python train.py --n_layer=12 --d_model=96 --n_head=3 --n_kv_head=3 --head_dim=32 --d_mlp=256 --vocab_size=3372 --activation="swiglu" --norm="rmsnorm" --norm_place="pre" --norm_eps=1e-06 --positions="rope" --rope_base=10000.0 --rope_fraction=1.0 --qk_norm=false --attn_scale=0.177 --bias="none" --tie_embeddings=false --parallel_block=false --init="normal" --init_std_qkv=0.0674 --init_std_o=0.0 --init_std_up=0.0674 --init_std_down=0.0 --optimizer="soap_variant" --lr=0.00813 --lr_mult_qkv=0.7 --beta1=0.95 --beta2=0.95 --lr_head=0.00587 --warmup_steps=200 --schedule="wsd" --decay_fraction=0.774 --decay_shape="pow" --final_lr_fraction=0.05 --batch_tokens=32768 --seq_len=128 --doc_mask=false --train_tokens=82870000 --steps=2529 --dataset="wikipedia_en"
Each number is 200 + 30 x the weight over the matrix's rms, rounded and kept within 0 to 999. Layers, rows and columns count from 0.

# q: layer 6 attention query, 96x96, rms 0.133, rows 0-16, columns 0-95
# k: layer 6 attention key, 96x96, rms 0.133, rows 0-15, columns 0-95
q0,237,155,186,203,240,214,151,193,176,216,159,189,199,215,177,205,219,190,200,209,204,211,205,166,231,187,187,180,201,209,224,210,215,213,214,210,203,217,213,186,213,211,197,225,188,194,206,185,245,203,219,213,206,201,168,169,187,222,211,208,207,254,210,192,204,185,170,165,207,164,193,233,201,230,187,180,206,184,199,173,228,192,164,202,173,235,224,251,210,133,182,230,181,217,152,218
k0,212,184,217,171,189,201,223,198,198,158,231,211,169,210,192,199,193,181,197,228,219,216,202,209,192,158,228,227,208,198,204,188,204,176,207,213,194,218,155,185,219,190,197,204,179,187,202,203,192,210,197,200,203,187,195,171,229,205,229,214,184,192,185,211,204,198,187,252,231,201,176,193,198,191,177,161,219,198,194,214,209,237,202,221,181,207,200,217,165,210,227,222,204,192,200,205
q1,186,228,198,218,179,249,179,192,195,176,200,161,204,191,258,199,191,179,207,166,218,180,195,229,173,221,196,162,213,223,205,188,198,158,200,222,212,201,217,192,157,234,197,187,224,200,154,225,172,176,237,224,228,214,186,175,207,217,234,280,191,214,213,207,174,209,219,190,248,206,228,188,182,168,223,183,203,220,223,205,163,199,211,195,230,219,177,183,200,220,152,201,202,161,225,158
k1,177,226,216,219,166,195,190,182,209,230,181,184,224,227,222,191,188,179,175,175,217,188,220,177,204,184,162,185,185,181,217,153,199,216,207,211,174,188,175,218,200,176,220,205,187,168,200,184,200,199,208,155,221,226,219,208,183,210,193,190,170,206,186,227,210,187,190,189,216,192,201,185,181,196,189,244,177,222,197,189,209,193,191,201,227,169,195,164,246,205,196,195,179,178,224,168
q2,266,226,166,196,208,202,131,195,199,179,183,170,213,207,143,198,198,232,209,238,231,205,193,174,238,153,207,237,163,210,214,194,242,246,187,207,188,182,208,211,215,182,186,246,199,207,237,148,197,226,212,200,187,163,200,227,200,225,217,151,194,207,200,228,250,195,177,244,196,200,227,218,240,247,145,191,198,158,209,170,208,159,212,221,197,209,200,245,228,155,193,200,123,183,202,243
k2,186,175,213,186,135,188,183,217,173,179,168,226,165,193,243,274,215,214,241,201,141,200,163,239,166,181,210,199,234,208,239,206,173,177,189,221,215,191,214,122,200,189,193,235,195,213,182,273,156,200,133,226,203,236,202,176,226,182,187,185,208,200,247,190,190,201,207,222,211,236,175,154,179,184,203,178,211,220,174,232,184,216,163,215,204,225,222,225,201,201,222,220,190,213,240,206
q3,208,184,220,219,207,221,180,174,190,201,204,200,200,215,227,231,182,176,227,221,211,212,156,182,186,201,180,164,186,175,218,223,194,241,240,204,207,201,151,185,188,234,192,225,173,190,213,225,213,221,193,232,182,221,215,178,185,187,246,205,189,227,219,191,209,164,183,147,206,137,239,181,199,194,196,144,195,213,156,179,222,183,205,253,166,190,222,171,201,184,201,171,182,196,203,153
k3,209,222,181,225,216,144,192,241,182,206,163,158,192,190,202,214,212,250,144,186,208,208,167,226,193,183,152,190,168,203,217,197,205,201,178,196,199,168,197,169,204,204,201,228,195,167,225,197,157,206,174,187,224,209,238,195,194,192,219,146,176,195,182,203,199,151,200,214,224,207,205,208,186,167,219,201,163,224,206,191,159,233,207,199,201,164,209,168,238,230,182,182,219,227,204,194
q4,206,204,266,255,214,222,211,219,210,158,205,159,209,184,184,256,232,203,211,206,203,200,207,183,189,212,140,229,173,161,261,205,200,178,134,239,168,166,215,168,224,208,152,187,187,243,228,207,203,202,236,277,180,240,195,217,178,209,207,153,196,210,231,183,187,187,228,188,173,237,190,215,186,247,197,211,199,191,189,213,199,222,224,191,220,199,168,204,195,184,211,205,172,208,251,161
k4,209,189,203,164,194,213,249,257,227,183,227,208,167,184,187,232,179,200,249,232,195,224,206,193,166,218,229,216,178,186,234,225,189,189,222,189,243,202,199,180,150,204,161,186,168,202,212,225,238,222,195,207,182,229,177,180,173,162,228,218,190,162,195,179,170,177,227,193,194,239,212,186,228,234,194,197,204,222,158,209,166,180,171,221,230,213,221,215,194,220,278,194,188,236,211,182
q5,188,277,149,201,229,173,210,226,207,222,200,156,225,201,244,229,206,204,174,161,244,202,178,220,189,181,162,178,227,208,156,206,131,179,198,223,159,185,207,188,179,214,227,220,192,205,142,234,205,172,243,171,240,196,216,218,207,196,186,182,192,191,216,214,181,263,190,203,307,220,215,200,211,219,206,201,250,183,207,281,151,249,169,225,193,174,169,213,232,208,173,214,227,218,216,177
k5,270,161,269,220,158,204,150,197,202,129,186,172,225,175,213,248,217,254,252,193,180,204,145,192,212,214,194,218,187,207,199,172,206,206,178,203,227,194,211,164,207,172,235,189,223,221,181,177,198,224,240,219,180,210,185,247,229,202,194,252,239,154,230,232,190,179,240,246,212,187,227,212,213,205,198,238,227,211,179,213,193,184,163,240,210,209,209,180,214,194,205,198,236,230,222,154
q6,198,263,207,187,230,141,192,188,205,187,206,204,179,215,174,217,183,260,219,269,256,156,211,154,236,123,217,191,238,160,257,216,207,214,222,212,172,203,146,174,205,234,218,229,184,169,151,236,207,247,187,214,210,192,232,145,140,208,179,173,191,190,215,221,230,189,261,175,213,156,200,189,225,165,162,220,198,191,211,211,237,166,136,174,214,185,211,182,198,186,184,233,166,189,152,180
k6,204,186,154,137,236,212,225,224,152,208,246,209,215,186,210,231,226,195,173,179,190,209,166,231,205,200,155,217,195,216,182,212,221,215,209,146,228,204,198,176,202,208,188,234,190,196,249,238,186,173,163,235,238,189,218,223,180,238,250,171,182,250,212,157,143,237,136,183,225,190,162,180,165,260,213,178,165,194,182,158,163,160,181,193,235,171,218,183,209,177,175,181,220,186,242,258
q7,242,195,238,250,172,253,193,154,176,194,232,171,161,289,203,136,204,189,184,231,204,159,246,188,199,203,242,172,175,204,213,189,190,230,233,233,232,233,168,142,177,225,259,245,163,204,164,252,153,241,155,230,207,244,210,172,247,210,217,198,220,229,235,196,234,213,173,153,226,179,154,213,218,137,209,260,171,187,231,258,183,210,216,194,188,233,210,259,223,231,203,254,223,201,250,200
k7,182,203,184,185,165,206,172,202,232,149,203,178,192,180,223,215,185,188,196,231,215,190,196,259,212,181,232,202,157,208,147,218,169,235,203,226,204,225,197,205,185,169,214,165,213,149,180,206,195,201,177,226,203,185,153,180,180,169,220,222,143,225,143,187,204,212,231,189,147,192,221,192,168,250,234,205,193,146,175,210,161,245,188,279,181,220,208,227,175,186,258,175,296,306,217,222
q8,203,206,186,161,191,148,176,206,215,221,282,103,209,246,259,244,102,215,195,204,229,162,182,148,183,230,202,192,173,181,230,178,212,218,202,174,207,219,204,233,218,189,232,211,158,178,166,207,248,223,203,253,159,244,275,205,214,180,144,205,193,236,233,114,213,185,201,263,185,214,183,205,158,158,192,227,237,206,227,177,196,151,189,224,225,211,211,231,188,234,205,178,204,213,188,221
k8,204,197,176,164,200,227,174,185,208,228,176,187,174,194,215,252,196,214,229,243,137,158,214,171,218,228,225,228,187,237,197,230,189,157,210,205,206,244,273,170,230,185,223,190,137,242,199,216,158,154,177,212,146,243,164,160,170,164,196,227,247,235,162,177,199,218,162,191,165,213,194,204,252,260,162,187,166,220,216,213,193,152,179,185,182,215,208,151,241,239,200,243,172,203,211,219
q9,181,158,213,199,184,170,202,208,204,213,241,145,207,243,186,205,184,243,207,180,250,190,210,230,204,217,186,187,204,208,192,217,208,268,163,199,194,258,223,219,224,170,231,215,256,240,219,209,210,239,167,192,152,214,193,180,229,216,189,186,160,206,256,200,200,215,217,185,238,215,174,195,202,173,277,167,204,126,189,222,236,201,166,203,143,181,161,207,185,200,161,154,182,193,210,197
k9,236,218,218,208,213,151,247,168,233,236,177,183,190,202,205,244,189,220,226,155,205,203,211,193,180,217,225,185,150,169,227,196,251,122,188,227,192,256,229,170,217,237,234,191,231,180,252,197,163,202,160,163,170,209,175,225,193,248,216,211,210,248,243,192,214,212,214,195,218,186,191,251,192,185,237,207,236,214,187,208,227,205,204,212,200,202,185,144,195,170,203,189,213,208,177,194
q10,218,168,237,274,131,245,247,165,214,202,232,197,227,206,204,195,219,304,211,204,216,223,176,251,185,232,145,192,205,235,223,231,170,186,234,239,211,253,193,167,237,221,220,238,188,207,196,169,226,238,225,179,161,173,211,178,175,203,218,209,159,254,251,115,275,140,150,129,215,176,207,195,178,129,192,190,184,192,215,229,152,176,168,224,189,223,186,233,200,226,209,192,269,161,197,187
k10,272,222,221,218,216,176,238,226,162,185,219,260,205,233,213,146,135,221,203,198,233,217,216,197,202,154,231,201,223,226,205,241,256,222,244,153,193,188,184,253,174,205,187,180,251,161,234,215,211,196,240,201,150,193,220,156,152,202,223,205,225,200,148,181,215,200,162,176,215,161,197,186,196,220,261,227,220,170,165,216,193,205,198,213,164,187,198,213,223,206,189,162,217,186,211,186
q11,189,198,135,205,189,213,169,215,163,178,218,191,212,274,165,219,200,225,206,192,208,159,188,209,236,183,203,217,158,158,185,125,198,206,200,269,153,229,219,197,158,216,214,248,219,241,217,252,178,146,191,220,222,167,210,214,230,195,158,247,228,220,285,214,174,235,171,172,193,185,185,247,214,151,173,173,209,208,211,128,199,244,228,199,252,218,161,162,200,176,211,245,205,150,165,206
k11,219,177,195,173,153,189,187,190,217,195,228,176,174,174,207,237,246,178,164,209,182,215,152,232,204,211,217,234,230,189,169,228,162,212,210,197,158,181,178,183,196,223,235,301,201,151,175,247,175,195,232,197,157,237,237,216,234,202,191,216,205,209,158,179,205,174,180,224,229,220,226,265,185,180,257,231,181,176,170,166,198,166,152,207,180,176,191,198,152,151,261,239,222,228,172,233
q12,214,199,202,141,150,150,144,161,225,246,201,189,198,204,230,148,229,219,212,196,241,230,228,174,213,219,189,240,251,197,236,196,187,233,253,230,217,190,180,226,209,192,166,236,191,196,239,176,206,182,168,176,256,177,232,195,115,126,241,200,182,209,185,205,218,181,186,183,223,212,171,179,177,214,168,201,195,176,173,191,177,209,202,204,206,177,230,233,197,186,166,146,246,187,197,222
k12,215,255,215,204,227,153,173,218,198,161,175,211,194,245,177,181,177,206,211,227,244,191,206,170,242,205,215,197,203,211,193,175,201,181,251,181,226,187,192,232,212,187,198,168,175,198,235,229,165,178,213,226,213,187,192,164,221,216,210,161,161,184,213,191,187,161,222,231,222,209,157,199,154,183,173,204,248,224,173,193,193,173,190,150,210,190,206,175,180,205,184,144,147,194,192,160
q13,205,146,171,166,180,180,211,170,194,185,229,288,189,260,126,225,188,175,172,234,188,234,182,214,188,201,226,149,228,206,201,229,226,121,178,216,199,164,151,182,195,212,225,185,200,200,190,224,266,242,168,244,188,177,146,234,156,195,215,200,249,163,221,247,208,179,195,269,165,124,191,218,197,246,179,166,177,221,224,253,184,192,181,193,230,172,260,207,193,159,156,184,148,212,167,226
k13,175,188,221,233,173,203,199,231,236,229,149,146,246,165,198,190,208,146,187,192,232,213,213,272,189,202,176,258,150,142,150,246,182,269,258,204,216,208,214,249,179,223,141,160,229,226,215,208,224,207,192,163,251,213,162,256,174,175,160,189,208,264,248,201,200,181,178,151,217,231,207,180,177,242,215,203,184,179,194,193,191,195,148,223,177,132,201,187,160,248,223,213,225,210,188,194
q14,187,188,202,154,198,252,176,215,210,230,163,228,195,222,204,189,193,220,191,214,250,216,235,234,159,226,148,210,208,215,228,187,117,231,181,194,179,205,238,231,190,252,153,218,144,204,205,187,235,211,207,232,224,222,176,171,214,229,170,216,122,243,243,241,212,247,250,208,188,216,232,205,182,231,241,220,210,207,195,165,167,216,156,163,214,154,238,260,255,224,218,209,194,149,208,206
k14,230,201,187,255,196,198,181,196,180,218,265,166,217,194,166,187,209,270,177,166,191,164,206,165,210,180,245,184,214,220,231,153,200,170,107,159,206,216,225,270,226,208,180,197,206,211,179,185,201,207,198,183,167,158,254,200,223,197,178,196,215,209,209,163,209,204,226,174,185,173,118,167,207,189,207,231,211,194,151,167,177,232,188,223,200,208,199,178,187,197,170,180,204,234,139,124
q15,165,185,181,177,254,193,211,260,226,180,174,154,255,176,232,147,231,201,240,213,237,229,209,217,190,207,172,191,181,220,166,231,221,233,246,176,222,205,170,195,194,191,210,214,202,215,259,202,214,227,265,189,239,201,212,217,211,270,184,177,158,223,193,166,197,194,170,189,173,243,216,171,169,190,162,221,241,208,228,248,215,221,212,248,230,206,200,215,191,191,181,244,189,236,206,237
k15,243,136,185,211,230,161,270,174,195,225,195,195,198,217,155,186,229,235,216,196,180,205,195,186,169,195,218,178,213,187,180,192,157,191,217,211,255,178,138,215,173,179,182,242,144,236,243,203,217,165,198,195,153,162,188,205,217,224,196,172,195,200,238,172,218,220,207,220,223,159,169,173,227,229,190,194,231,227,209,183,151,198,171,213,190,214,171,187,147,164,142,171,231,174,232,221
q16,210,192,214,169,209,195,223,159,194,218,158,190,210,199,197,237,176,185,187,182,253,219,218,189,189,214,172,197,167,215,187,221,187,200,148,218,239,199,200,204,190,241,209,243,210,220,202,203,217,231,207,220,225,246,182,195,196,207,200,149,193,232,217,237,206,185,232,227,202,212,197,217,164,260,231,174,189,205,186,154,192,202,158,209,218,194,226,208,198,199,174,181,186,202,180,155